Weights of a small transformer language model: width 128, vocabulary 4096.
Each number is 128 + 24 x the weight over its row's rms, rounded and kept within 0 to 255. Layers, rows and columns count from 0. The size above them is the row's rms in percent of the matrix's.

# layer 2 MLP gate, 320x128, rms 0.0611, rows 174-208, columns 64-127
size [ 95 107 101  95  93  94  98  98 108 100  97 107 105  99  97  91 102  96  95 100 108 102  94  99  90 102 104 100 106 117 102  99 102  99  97]
[[128 140 106 105 158 129 121  63 108 147 136 120 110 148 140 170 129 127  86  89 151 123 134 121 161 152  77 145 163 143 149 112 179 109 168 149 148 172 166 106  92 121  98 117  99 138 133 157 124 147 116 119 128 123 138 141 112 108 101 101 141 103 140 120]
 [159 124 118 163 129 123 115 121 120 105 143 127 162  96 166 160 123  94 140 116 120 153 141 120 125 112 141 118 124 148  91 162 116 107 115 119 110 146 134 101 133 187 141  91 146 104 115 157 118 138 162 101 172 126 125 161  94 130  71 145 118 171 154 148]
 [149 120 147 122  90 122 133 110 158 121 136  98 121  91 117 199 153 102 144 124 152 109 134 130 170 158  74 137 120 160 125 104 123 128 108 148 102 182 132 153  82 142 154 146 149 156 141 140 122 100 103  96 109 154 120 124 129 152 106 140 152 157 137 113]
 [153  75 116 127 113 112 134 144 133 174 111 164 165 145 131 108 105 130 125 133 114 110 106 100 132 135 133 166 149 151 167 171 113  72 128  57 182  77 128 133 142 131 146 156 138 118 154 139 114  99 108  97 140 162 147 141 135 125 113 165 131 141  99 143]
 [140 124 124 126 163 121 124 142  99 147 145 136 138 129  92  75 158 123 126 133 167 127  84 130 137 152  99  76 135 114 127 144 123 134  67 151 131 110 134 130 127 167 107 165 122  65  94 129  78 135 134 157 114 103 138 147 114 137 124  88 137  96 114  87]
 [149  93 131  68 152 137 146 103 163 172  80 141 128  64 133 108  69 172 101 120 140 110 109 143 151 169 155 116 153 148 126 149 119 144 104 116 121 174 126 117 148 131 128 141 132 102 168 134 121 147 114 136  97 161 139 148 131 152 149 127 110 106 146 145]
 [115 160 152  89 126  92 141 129 116 133 169 145  91 147 103 171 118 106 154  91 129 144  61 153  67 119 135 133 107 111 159 127 118 161 143 120  75 129 118 134  86 141 107 141 134 100 116 106 142 137 168 141 140 114 117 185 119 150 147 146 164 124 105 153]
 [144 107 168  94  90 128 119 170 106 103  96 135  96 151 117 134 157 112 140 141 126  91 156 102  84 123 130 138 138 117 132 129 164 137 164 114 136 170 130 178 153 109 119 174 129 105 136 170 119 154 111 117 120 135  92 115 127 128 162 150 117 133 144 111]
 [121 146 130 108 134 158  98 116 123 107 132 163 111 120 134 141 113  84 119 161 126 105  92 159 123 136 152 137 144 142 134 124 115 126 127 168 147 146 147 110 150 107 157 116 138  72 116 166 140 112 138 176 159  74 113 154 178 163 128 127 152 132 117 116]
 [ 93 121 109 149 115 126 130  95 150 103 141 131 152 141 153 132 108 106 116 187 126 125 112 133 184 107 129 107 124 116  84 173 137 109 130 163 141 117 140 132 109  92 143 134 142 112 167 146 152 186 161 111 131 136 125 134 149 180  89  95 137 138 161  98]
 [151 161 145 130 128 119 112 102 166 124 161 158 106 110 117 126 111 129 144 160 121 105 137 143 119 110 101 144 166 141 119 101 102 138 115 107 121 152 137 147 119 169 128 132 163 127 150 116  99 109 105 162 160  97 134  69 142 178 107 108 135 156 162 156]
 [128  98  88 166 137 122 140 140 181 127 156 118 136 141 111 144  87  85 142 173 117 103  92 147 115 163 123 105 106  91 113 110 134 136 153 111 154 102 112 163 179 147 101 106  95 144 171 123 108 120 133 128  93 151 148 168 164 125 155 163 132 156 148 124]
 [140 131 130 159 180 119 121 137 119 109 153 145 143  95 142  83 116 143  82 111 146 138 132 147 122 164 143  93 130 149  93 129 107 108 114 119 101 171 127 104 118 135 139 135 131 168 128 127 125 129 138 101 101 106 120 126  92 115 111 104 103 129  73 121]
 [131  91 151 164  80 112 160 139 100 124 112 149 123 161 163  75 104 101 124 123 131 150 157  86 159 123 135 131 152  85 125 118 145  80 113 130 121 125 111 144 123 158 132 109 166  65 112 121 165 133 134 146 114 114 131  90 103 144 148 132 138  81 110 130]
 [ 86 107 102 122 117 165 118 137 103 165 128 166  95 146 152 132 153  76  77 138 116 144 157 123 178 160 130 133  89 109 101 114 124  83 156 124 149 119 110 115 155 140 142 130 132 149 149  93 181 124 161  96 140 147 125 138 123 152 117 114  93  99  81 115]
 [ 97 122 148 101 116 119 129 167 149  89 114 165 155  97 139 133  76  86 100 143 165 104 161  83 102 119 147 118 109 137 137 124 142 117 149 109  94 106 112 122  83 155 121 120 179 106 133 121 129 131 159 131 145 156 140 141 118 104 108  90 175 159 106 134]
 [111 125 151 112 107  89 183  93 115 114 130 130 118  88 160 131 146 121 154 141 177  94 112  94 154  99  98 124 201  87 131 188 153 109 150 116 142 144 175 126 115 136 122 156 128 115  85 137 117 110 129 117 125 110 147 141 113 114 117 111 111 100 160 111]
 [132 133 126 146 151 120 152 102 105 132 141 128  87 144  91 140 151 129 125 119 121 122  84 121 119 141 182 106 127 148 107 140  88 127 148  90 137 128  85 134 106 143 133 139 144 140 125  96 134 134 109 116 178 109 157 127 153 144 110 172 167  85 119 125]
 [157 119 130 157 153 116 168 135 115 134 139  97 104  77 130  99 106 110 121 146 164 117 137 159 142 174 136 116 118  75 144 110  84 175  95 106 123 147 126 148 129 160  85 152 129 127 117 166 101 121 121 150 155 186 118 184 141 155 151 125 124 134 154 147]
 [104 137 112 165 111 148 149 133 148 119 153 136 107 121 138 139 154 130 100 132 144 156  91 102 129 108 113 104 134  97 150 105 153  77 125 143 143 115 108 149 124 108 118 155 163 130  97 117 148 135 153 168 107  89  94 134 123 119  94 139 121 190 151 146]
 [141 144 121  96 138 132 147 135 151 139 128 102 130 137 106 134 107 158 162  89 107  99 121 161 120 154 113 130 131 142  79 106 119 149 143 128 122 149 134 113  97 117 114 137 155 127 122 113 150 153 144 143 149 117 141 147 108 128 152 158 184 121 143 147]
 [ 94 100 117 130 114 152 142 125 138 119 131 172 154  75 155 180 101 141 140 144 155 153 155 119 154 166 139 124  99 142 123 131 115 152 125 125 134 105 109 118 133 126 175 159 112 119 114 160 181 122 144 117 103 170 130 152 102 111 133 105 105 146 154 134]
 [139 131 133 111 155 120 140 154 142 104 134  98 101 137 142 124  85 124  93 171 177 128 111 176 137 113 105  92 114 135 140 128 157 152 117  94 133  99 136 159 105  98 151 128 136 152 149  97 138 127 116 137 138  92 142 135 123 140 118 148  98 138 147 137]
 [157 152 139 111  99  82 113 148 113 149 112 122 153 128 151 117  78 158  95 119 133 151 144 149 128 182 135  99 118 116 157 141 119 136 127 135 117 126 101 115 147 110 179  65 133 107 123 100  91 144 122 128 146 107 153  88 138 148  92 123 127  92 185 115]
 [105 114  96 129  80  92 137 160 115 135 114 142 101 136  54 150 135 147 100 146  95 135 143 128 138 132 108 138 109 156  84 122 142 161 107 133 140 149 135 105 190 119 151 143 133 128 159 122 138  85 152 122 117 158 119 134  98 119 135 133 116 134 124 149]
 [159 135 161  97 145 111 136 106 148 128 149 108 133 107 109 131 124 147 122 104 150 130 142 139  75  96  85 163 168 136 131 142 120 104 122 139 122 129 137  90  91 150 111 122 146 151 123 104 121 132 132 159 115 116 117  94 103 144  96 151 144 119 124 172]
 [101 144 156 123 139 113 134 103  89 148 144  95 135  98 108 105 161 115  73 162 141 140 166 105 138 133 111  85 116 158 130 154 121 135 122 147 142 129 131 109 133 140 144 128 144  85 130 136 109 104 155  88 107 115 141 146  91 120 115 103 127 106 147 147]
 [150 139  93  84 139 148 154  90 104 131 104 136 133 122 121 127 139 136 131 131 127 175 113 145 112  90 143 123 146 110 139 166 122  97 128 139  99 125 136 130 138 123 137 160 100 137 125  87 166 106 148 144 129 118 159 132 112 155 159 151 171 104 126 155]
 [116 135 166 158 144 149 133 129 156 151 158 109  86  66 166  94 137 102 113 129 142  97 161 175 154 161 133 110 143 125 142 116 112 105 113 156 163 148 116 137  92 140 169 163 135 147 179  80  93 109 145 129 156 154 184 167 120 127 118 125 133 160 153 110]
 [110 131 166 122  68 115 150 100  91 141 165  79 130 142  66 131 120 142 110  83 160 137 151 121 111 114 127 100 122 133 138 134 152  72 134 137 115 148 123 137  98 140 115 110 162 112  96 123 115 116 140  99 143 146 105 104  68 144 118 104  93 132 143 134]
 [ 92 108 104 122 125 120 144  92 101 112 147 152 156 157 135 103 143 131 150 120  78 110  51 161 193 143 134 119 143 160 123 162 132  96 145 140  54 141 146  96 119  84 142 112 139 119  90 111 157 126  99 109 124 106 148 119 103 149 129 114 157  98 100 151]
 [146 164 145 104 106 105 115 121  77 128 164 125  85 142 141 113 104 152 139 123 116 105 139 110 113  92  82  64 104 103 139 124 114 152 132 147 111  98 120 136 120 128 165 162 138 100 177 144 113 137  94 141  73 121 150 144 133 145 151 100 146 145 141 151]
 [108 166 119 137 134 127 177 131 166 156 119 128  90 133  88 122 124 118 109 116 104  97  86 159 135 131 147  81 160  73 108 107 144 141  91 136  83  98 120  74 115 162 112 131 135 145  96 122 140 123 102 133 142 143  88 144 147 106 130 156 102 162  99 104]
 [114  98 126  67 186 107 124 107 170 116  89 115 134 145 116 106 109  89 160 129 104 139 114 149 118 137  93  99 145 132 168 120 161 107 129 162  99 183  92  83 110 156 117 105 128 143 144 162 157 146 121  99 197 124 130 122 143  96 174 130 114 116 151 111]
 [ 67 121 122 175 117 129  95 117 162 105 117 110 139 108 165 131 134  91 120 117 104 125 120  77 153 136 104 109 119 135 140 144 127 124 130 112 109 161 145 158 116 113 112 116 105  80 152 142 150 152 151 123 101 126 127 147  94 174  78 115 173 146 174 152]]
# layer 2 MLP up, 320x128, rms 0.0596, rows 174-208, columns 64-127
size [ 97 105  96 102  99  97 102  91 109 104  95 106 109  98  97  87 104  96  97 100 106 100  96 100  97 105  98 100 103 109 101  97 106 103  99]
[[150 120 165 150 103 154 127 154 116 150 123 144 154 103 101 127  91  97 138 161 155 102 145 183 139 181 152 134 118 139 112 143  62 135 151 126 121 158 116 168 170 149 110 137 189  94 145 135 132 149 127  77 137 118 117 144 128 148 126 129 119 185 159 130]
 [143 112  99 123 104 128 145 111 122 131 155 112 136 128 105 154 115 110 136 117 111 143 145 178 127 118 152 147 121 179 113 118 142 126 126  92 131 122 129 105 117 146 122 114 122 160 174 138 144 135 135 135 115 147  99 111 124 158  78 114 114 154  99 131]
 [120 190 147  93 154 124  90 145 108  95 138 127 128 140 124 124 140 115 154 118 133  99 123 130 127 130 155 140 131 123 117 102 126  61 138 148 170 139 120  96 115 128 155 163 115 118 140 133 128 125 129 113 146 156 130 127 140 123 168 134 110 136 156 144]
 [134 132 151  65 124 133 164 128 100 141 112 132 121 131 114 104 130 109 134 136 113 143 155  99  92 126 160 138 172 129 136 113  94 147 155 144 141 154 108 211 150  94 131 141 138 112 132 115 121 138 130 141 166 101  83 145 153  92 165 133 127 134 187 155]
 [ 70 127  73 120 110 124 143 159 101  98 123 106 136 144 119 145 176 106 123 107  73 139 118 173 131 110 165 123 152 107 111 155 145  95 135 110 138 139  83 120 140 139 140 134 131 101 137 153 153 100  89 147 107 124  95 138 139 123 145 152 123 147 116 152]
 [107 130 133 159  91 116  84 128 119 139 124 123 125 185 154 130 159 117  77 111 161 116 167  86 123 120 135  99 144  91 106 129  86 147  93 117 140  76 108 156  97  92 132 135 121 138 141 130 104  97 141  90 128 121 116 109 120 155 127 156 157 103 103 109]
 [136 131 129 155  98 157 151 204 140 126 128 142  97 111 121 146 155 155 164 104 120 122 111 128 101 127 112 123 100 133 148 147  91 146 117 161 140 134  95 141 138 133 121 126 128 139  83 144 162 156 162 176 153 133 115 150 128 148 151 108  88 165 135 110]
 [105  86  88 129 152 121  77 145 109 130 119 147 112 139 118 143 143 137 134 121  79 105 115 159 151 133 183 111 133 118 119 130 168 159 138 107  63 133 112 124 127 139 164 130 131 105 162 129 187 152 106 177 116 153 132 136 135 122 127 132 156 144  98 132]
 [144 143 167 135 133 147 118 105 165 120 127 154 155 114 123 115 146  89 126 134  98  98  95 141 125 146 140  67 150 146 112 119 128 193 156 122 138  83 129 123 118 114 168 113 170  71 121 114 127 136 163 149 135 105 124 139 148 142 115 124 105 121 122 112]
 [123 143 134 146  97 165 126 129 152 128 138 161 120 113 116 107 143 149 126 142 102  93 127 148 122 174 162 153 155 156 175 117 112 129 135 149 109 150 142 110 122 118 168 134 184 126 158 130 145 126  84 142 135 139 112  98 136 151 150 166 127 100 149 127]
 [108  91 117 140 106 170 110 155 121 120 107 116 129 130 160 175 134 137 117 100 101 130 129 133 139 109 141 117 100 158 121 160 122 119 154 172 169  86 107 113 156 103 121 119 121 124 113 167 143 144 141 149 145 174 121 181 129 104 139 137 100  57 106 139]
 [118 101 111  80 116 156 134 167 151 103 117 120  73 113 150 146 126  94 166 168 103 129 104 154 135 151 115 116 164  81 121 127 141 151 164 127 149 158  80 148 170 138 122 122 111 123 107  80 127 153 179  96 116  94 149 120 116 141 132 110 153 161 128 176]
 [162 124 109 128 115 122 171 165 112 136 146 168 129 118 159 148 148 159 142 109 129 138 102 144 148 110 108 116 149 157 122 125 125 113 136 145 133 156 143  69 105 131 140  97 147 139 151 112 154 175 146 126 130 154 131 140  95 141  94  51 131 121 123 145]
 [104  81  96 145 111 141 114 155 129 104 150 110 115  99 124 134  89  99 139 139 182 118 158 127 101 136 136  97 118 154 137 124 113 126 146 144 112 153 138 101 110  96 104 109 131 162 134 123 176 138 149 140 104 142  98 147 135 117  99 118 151 169 139 114]
 [145 152 133 100 138 136 129 126 146 141 168 119 109  69 102 136 144 131 133 154 151 121  87  82 103 122 115 136 126 142 127 120 122 174 122 118 128 141 120 117 100 132 114 134 140  85 173  93 115 107 132 110 112 142 103 130 161 191 134 113 137  88 136 127]
 [134 124  87 107  96 105  99 108 115 146 149  86 115 137  90 116 129 139 143 110 104 151 108 152 147 109  96 102 118 123 123 160 121 156 111 138 137 164 150 130 152 121  92 105 109 126 135 147 134 149  94 125 126 113  95  81 120 170 174 138 108 111 128 141]
 [119 109 122 123 136 138 113  96 139 159  93 108 131 126 120 138 131 126 128 142 147 120 143 101  88 127 186 124 155 122 169 164 157 137 154  86 113  99 148 137 110 149  81 141 101 151 176 162 120 131 127 160 187 159 124 133  85 127 132 131 132 140 156 153]
 [147 131 151 122 153 120 168 151 123 126 107 109 115  83 143 136 117 118 146  95 139 164  78 138 138 116  62 148 146 130 111 108  99 156 141  93 101 149 139 148 164  93  96 158 164 148  98 135 110 139  97 140 158 147 135 108 156 119 122 149 127 138 120 146]
 [128 120 158 143 119 138 140 138 170 137 170 175 133 151 122 167  97 171 147 139  79 100 153 136 123 171 136 132 137 153 141 123 111 142 162 132 150  85 148 158 125 100 158 129 118 157 129 151 128  57 112 166  93 194 168 147 165 129 107 167 158 124 134 127]
 [131 171 141 108 182 127 117 123 142 179 145 119 127 148 149 129 167 151  98 193 147 150 127 135 182 163 132 132 141 118  99 107 152 103 129 144 144 108 128 121 115 160 148 139 127 136 126 117 141 126 143 106 144 187 145 146 154 161  99 179 146  95  92 109]
 [166 143 139 131 146 112 135 151 113 127  86  95 137 128 110 119 166 154  98 157 138 139  93 125 143 105 114 144 167 134 130 128 108 118 155 106 135 108 136 162 122 178 125  97  90 124  76  91  87 107  96 103 141 138 112  87 141 140 107 119 129  82 149 133]
 [133 109 147 149 101 132 153 169 177 178 113  72  66 109 119 104 136  99 111 148 126 144 128 139 116 129 150 152 131 117  94 103 143 131 149 139 159 117 119 152 128 109 126 117 122 151 115 122  90 127 113 108 116  91 163 135 174 120 146 131 109 142 140 155]
 [150 131 133 112 136 133 142 137 149 132 155 139 112 119 128 183 141 114 153 122 129  80 142 135  75 151  83 127 107 128 109 104 109 120 107 109 140  83 147 137 142 167 192 120 133 127 142 127 115  97 111 128 122 149 141  99  92 124 131 151 109 189  92 150]
 [117 163 121 128 160 126 102 124 126 125 100  94 104 102 111 123  98 157 161 121 147 125 151 128 178 144 144 129  87  97 132  98 132 132  74 135 112 149 154  63 107 135 130  98  98  94 148 133  88 114 143 165 155  87  95 144 121 160  76  93 132  91 122 125]
 [ 74 172 134 146 143 124 140  97 108 126 124 145 152 131 167 148 138 119 122 147 109 109 145 165 147 141 145 135 179  98 127 130 141 154 121 147 120  73 128 129 146 117 115 153 143 125 172 132 142 111 160  99  97 124 124 103 141  78 117 125 125 113 108 144]
 [ 84 158 134 154  98 144 105 113 127  84 134 137 142 156 125 132 135 116 124 124 117 131 105  71 129 133 123 146 157 133 132  90 128  68 144 151 126 150 164 124 134 101 139 102  76 150 142 137 123 160  99 115  95  85 109 112 146 126 169 112 131 115  94 113]
 [128 141 147 154 144 133 138 137 100 147 133 126 108 122 116 121 166 120  51 146 128 139 174 107 122 122 111 150 108 162 105 127 123 159 106 153 156 105 127 128 119 129 173 129 102 106 164 135  93 119 121 125 128 109 131 151 121 139 116 105 149 124 171 148]
 [111 127 161 116 103 125 141 157 163  84 105 137 103 100 140 127 144 146 148 117 112 136 117 101 101 123 109 119 101 142 157 108 104 148  92  89 138 189 110 116 140  76 113 141 112 114 112 122 144  99 102 113 105 139 115 144 149 130 161 138 115 152 155  60]
 [143 160 116 127 144 104 173 121 111  93 146 133  99 182 132 137 157 105 124 148 117 126 182 102 171 146 143 131 172 136 151 127 158 134 110 119 106 146  92 115 141 106 161 138 103 108 141 170 146 158 109 147 133 110 168 143 151 103 112 161 138 181 152 114]
 [134 109 137 137 111 135 209 123 122 141 164 101 116 160 110 109 129 161 123 130 161 146 155 126 141 119 133 164 145 133 127 102 173  99 103 133 161 144 110 142  94 153 147 120 143 122  85 122 131 134 112  87 149 138 123  92  89 139 107 106 102 148 117 104]
 [133 167 163 101 111 116 142 152 170 111 124  86 128 147 125  93 146 107  76 107  97  89 162 145 103 138  68 114 129 116 198 125 130 122 148  88 155 134 140 115 162 116 180  72 126 112 117 145 153 132 124 104 116  94 131 124 102 123 158 124 122 125 128 135]
 [111 106 136 130 119 127 145 104 146 162 122  99 153 155 154 104 154 121 111 145 135 107 117 156 107 115 103 125 160 110  86 136 157 128 163 100 146 139 108 104 151 166 138 101 133 137 126  93 129 153 144 129 143 182 103 141 162 106 116 145 166 140 150 111]
 [134 161 149  97 115 158 116 123  92 144 122 106 110 121 164 113 136 150 121 113 114 138 122 136 130 135 160 129 158 184 161 150 113 117 165 155  94 150 127 144 109 141 100 139 131 132  99 103  77 105 124 142  99 124  91 138 136 155 144  77 145 132  93 133]
 [157 120 129 122 131 129 134 121 128 126 118 129 101 123 125 106  96  76 167 157 161 157 123 134 125 123 160 143 158 123 154  91 136 109  99 173 146 131 141 111 125  80 138 103 189 144 112 190 112 139 118 125 170 102 144  86 119 138 159 131 138 134 166  92]
 [154 202 130 120 108 165 143 128 134 119 117 154 165 100 160  81 147 106  96 117 176 124 122 115 134 145 132 142 130 152 124  71 127 166 142 137 146 122 106 172 138 143 119 174 118 130 125  90 119 131 137 156  94 105 116 159 144 117 131 109 161 133 142 152]]
# layer 2 MLP down (transposed), 320x128, rms 0.0527, rows 174-208, columns 64-127
size [ 96 102 102  99  97  95 102  96 102 100  90  99 110 100 100  86 104  99  97 100 106 100  94 100  91 103  94 108 104 103 105  95 106 100 104]
[[122 103 110 101 156 144 128 139 132 124 129  76 120  97 109 137 123 133 100 113 141 111 158 101  90 148 118 112 188 156 132 122 179 133  88 122 125 145 121 107 131 165 146 145 117 135  81 122 106 127 142 128 124 128 135 117 166 125 111  97 159 129 156 152]
 [111 105 148 178 104 166 165 155 112 118 157 149  84 124  84 147 137 125 114 125 110 145 107 129 144 159 128 114 122 111 110 166 147 143 119 124 166 155 110 135 156 188 159 152 145 119 175 115 141 129 123 117 120 122 115 141 126 135  88 144 116 137 114 136]
 [129 127 187 133  99  73 142 123 148  96 160 135 106  88 157 152 166 119 128  91 143 140 144 133 137 166 134 142 127 143 152 159 148 140 112 129 131 107 119  95  94 126 128 189  79 111 139 121 108 118 140  89 163 108 146 131 125 111 130 148 159 117 150 165]
 [121 116 110 123 114 187 164 121  91 146 158 144 136 138 180 112 127 133 111 120 119 126  88 116 137 137 134 190 139 147 126 143 129 152 125 149 111 128 134 120  99 111 148 156 110 155 147  97 172 136 124 161 115  97  88 134 158 119 132 120 117 142 145 158]
 [149  84 146 137  93 126  88 102 160 134  78 125 159 162 162 114  84 131 149 121 125  92  98  82 153 109 146 121 159 129 138 112 113 119 158 123 115 143 109 141 109 123 105 135 162 104 139 117 155  97 169 112 178 117 131 125 132 115 151 109 120  94  85 117]
 [132 185  90 145 129 138 138 119 132 128 133 134 107  92 103 134 127 159 138 118 117 142  96 125 130 118 137  99 107 190 127  99 179 118 132 191  90 114 144 104 139 155 156 116 106 120 111 162 149 130 132 124 136 133 142 104 143 145 130 117 121 144 161 130]
 [130 150 116 139 129 121 131 132 150 152 114  85 112 175 138 140 125 143 112 106 136 135 151 101 121 127 162 135  94 130 157 121 136 140 119 144 104 107 161  88 186 132 107 134 141 166 149 149 117 114  75 123 133 114 123 147 162  79 109 165 126 177 115 126]
 [129 148  82 128 110 181 142  99 118 128 166 105 113 160 121 129 146 125 141 137 166  96 132  95 145  94 134 183 121 127 140 136  86 140 100  96 130 161 152 120 158 141 117 133  74 123 144 145 135 131 114 195 155 102 115 138 132 133 109  93 119 147 142 151]
 [136 118 141 131 124 145 128 125 125 155  99 165 121 117 106  72 125 159 112 107 115 142 141 107 120 139 135 109 124 141 138 111  92 163 151 111 164  77 147  89 111 114 112 136 105 135 117 111 123 129 109 159 118  97 113 104 160 118 165 144 133 182 140 132]
 [170 113 162 133 118 111 120 161 115  97 135 138 119 171 149 103 118 153 156  99 141 127 119 147 165 108 133 131 107 169 135  98  81 133 144 114 134 129 143  93  96 122 158  96 128 111 131 140 123 130 102 119 109 129 117 151  68 139 142 101 104 130 110 137]
 [115 129 159  48 145 116  86 168 130 122 145 122 163 156 114 178 106 148 121 108 141 141 127 114 131 152 125 107 126 115 121 149 134 139 145 131 127 150 100 114  94 140  93 143 125 119 110 113 126 103 176 102 145 144 121 109 145 164 114 140 158 122 150 132]
 [150 138 109 123 169 184 119 134 116  96 177  81 107 120  99 130 103 107  86 169 139 163 158 138 131 130 126 123 166  94  76 122 117 169 137  93 155 155 160 132 170  95 113 133 138 204 128 131 108 135 123  93 106 120 104 127 151 131 149 139 134 164 118 127]
 [147 118 121 147 154 155 156 181  97 138 120 141 104 118 123 143 119  75 134 127  88 177 153 130 122 119 121 120 134 127 105 131 136 141 119 143 124 137 110 172 131 144 169 151 128 134 129  99 136 132  44 141 126 126 131  97 153 143 136 157 132 126  86  97]
 [ 99 132 132  91  68  80  85 153 120 142 153 125 164  92 126 110 163 132 145 111 131 148 134 133 120 103 129 129 121 130 132 146 140 140 115 112 134 114  89 139  89 130 100 113  95 131 153 106 130 165 121 117 110 143  84 162 128 115 152 103 132 138 145 130]
 [ 97 124 115 140 120 134  63 133 105 170 139  72 127 126 119 110 125 144  89 108 136 122 191 179 130 119 145 145  92 149 157 100 137 160 123 124 113 114 158 132  96 117 112 105 116  90 126 118 158 119 128  81 106 156 146  98 148 135 147 133 131 125 121 121]
 [158 119 116  86  55 101 112 128 104 130 150 137 117  95 156 153 107 131 162 150 160 144 120 135 125 105 127 139 147 107 150 174 133 134 114 111 130 145 121 131 107 126 110 134 122 146 151 140 157 144 139 163 159 123 134 110 109 142 132  91 128 143  99 148]
 [101 139 136 151 129 166 122 163  90 114  39 139 133 128 147 126 118 155 116 156 164 125 119 132  86  92 171 155 160 154 162 145 123 116 154 133 149 113 139 145 137 142  67 115 127 104 126 116 121 144 165 138 143 112 124 116  89 128 128 154 121 125 126 110]
 [141 127 127 129 130 142 168 159 129 167 100 105  97 122 164 105 104 132 115 152 106 159  61 108 141 123 104 161 148 143 154 120 127 138 130 144 144 154  94 123 160 121  72 142  99 138 115  95 157 124  73 159  90 145 118 157 171 109 162 122 122 123 138 114]
 [121 133 137 143 154 104 113  81 151 129 163 104 132 152 141 102  99 135 129 150 112  77 132  97 138 126 114 110  93  98 148 106 182 121  92 170 158 130 141 129  70 158 168 104 151 112 132 119 139 126 108 110 131 115 120 140 112 123 148 119 160 123 122 154]
 [178 144 105 130 147 126 139 163 107 135 123 124 155 134 115 147 168  99 141 125 168 126 128 162 100  81 118 104 128  91 145 140 147 117  88 140 139 111 136 178 137  95 132 100 126 151 124 115 161 139 172 137 174 111 134 135  70 111 161 100 115 149 106  83]
 [140 114 106 134  97  70 110 111 148 196 178 152 113 126 121 148 138 118 111 149 120 143  97 172 127 154 129  99  87 157 148 114  86 143 134 143  88 131 146 123 133  73 102 123 120 107 141  91 149 157 119 124 144 147 148 137 106 108 119 110 135 125 129  95]
 [161 101 169 119 105 101 117 102 131 156 139 125  96 126 137 138 112 119 113 138 138 173 131 105 154 123 150 138 141 118 117 132  96 110  92 137 130 144 128 141 128  91 115 116 107 156  97 161  81 104 187 154 118 124 135 153 107 142 158  95 116 127 134 107]
 [154  93 133 138 149 158 151 154 116 115  93 152 118 136 138 138 118 142 131 114 141 114 135 155 140 122 121 122  62 120 124 118 126 110 131 129 148  80 130 130 157 118 127 141 154 113 145  46 143 125  94 133  73 150 139 138 110 109 100 156 162 153 145 174]
 [107 113 105 135 166 152  85 129 144 165 140  80 144 140 141 130 162 159 120 146 145 151 105 137 127 122 108 128 111 116 103 154 130 133 139 108  88  80 115 135 166 145 144 161  21 134 121 104  71 139 158 138 104 110 143 155 115 114 100 158 162  86 141 146]
 [120  93  98 151 154 131 108 121 134 131 116 125 138  80 124 128 116 139 125 132 104 139  87 122 139 149  92 149  90 141 123  92 145 136 107 147 116 101 119 139 139 151 175 184 158 133 139  90 132 118  96 101 142 143 146 110  96 110 104 115 169 118 122 100]
 [105 168 147 135 150  99 122  89 144 117 130 104 156  67 126 140 102 136 150 139 152 119  99 127 114 152 140 120 149 150 134 122  99  87 155 159 130 128 156  88 103 126 139 128 102 104 151 158 113 127 135 128 100 122  77  84 153 110  95 119 104 142 140 115]
 [ 97 119 103 150 137 116 114 135 134  99 123 136 194 147 184 123 150  88 113 154 123 151 146 125 153 103 154 174 151 134 148 130 113 132 145 116 202 133  94 136 137  91 169 109 123 140 131 134 109  99 118 104 140 133 108  88  96 128 130 101 112 135 122 133]
 [130 141 123 128 127 178 114 144  90 103 104 105 121 143 112 150 170 113  99 134 109 146 133 133 124 135 129 144 141  85 142 110 121  88 167 149 151 128  80 129 115  82 143 118 171 118 139 145 136 143 138 146 152 117 188 147 140 119 102 104  74 103 173  79]
 [156 124 131 151 129 167 177 138 146 115 161 130 147 124 164 103 134 149 138 120 135 124 158 142 149 158 110 103 158 176 146 122  85 106 109 126  98 104 121  87 135 120 110 152  94 138  77 125 110 127 125 162 139 149 202 146 157 136  93 122 158 163 156  93]
 [139 127 139 147 149 162 101 128 148 110 104 126 106 126 145 113 150  76  96 144 115 161 121 140 120 141 138 107 141 137 108  99  92 158  89 138 148  85 142 156 139 112 148 141 198 139 163 109 119 168 125 144 119 144 143 132 172 153 117 153 153 174 137 112]
 [112 144 109 134 141 165 117 139 133 140 123 145 142 144 181 104 141 156 115  98 129 143 138  92 160 114 151 127 119  84 150 109 129 160 113 187 106 148 116 153 136  79 157 113 147 121 132 101  87 131 142 164 109 132 134 113 142 154 107 114  88 117 107 189]
 [146 115 149  95 120 157  70  73 112 125 154  97 129 117 149 115 107  97 136 102 142 107 118 121 114 100  87 117 116 107 119 114 105 164 102 120 115 137 157 128 134 101 147 110 131 157 164 158 104 143  99 141  97 128 164 114 185 108 131  89 128 104 120 122]
 [117 120 139 148  91 108 117 130 112 151  86 114  98  90 119 159 124 105  97  92 108 126 107 145  42 145 113 169 154 158 187 117 128 115 145  98 135 165 159  84 106 130 118 119 102 149 140 160 156 126 123 134 114 161 130 102 160 116 176 125  85  90 138  92]
 [117 111 104 181 119 187 154 159 111 178 145 104 137 106 146 127 149 158 143 153  85 108 141 119 104 126 119 139 105 125 108 125 123 120 105 113 126 145  95 133 144 132 135 134 119 110 112  88 141 138 137 147 170 106 117 142 131 146 116 131 103 151 129  93]
 [127 120 136 125  76 190 156 140 124 130 100 141 130 132 149 135 120 173 157 129 112 108 144 101 144 154 130 143 115 139 122 138 164 148 136 142 134 130 153 104 114 118 147 113 134 115 132 150 133 137 145 107 121 100 133  87  91 169 121 144 140 169 141 135]]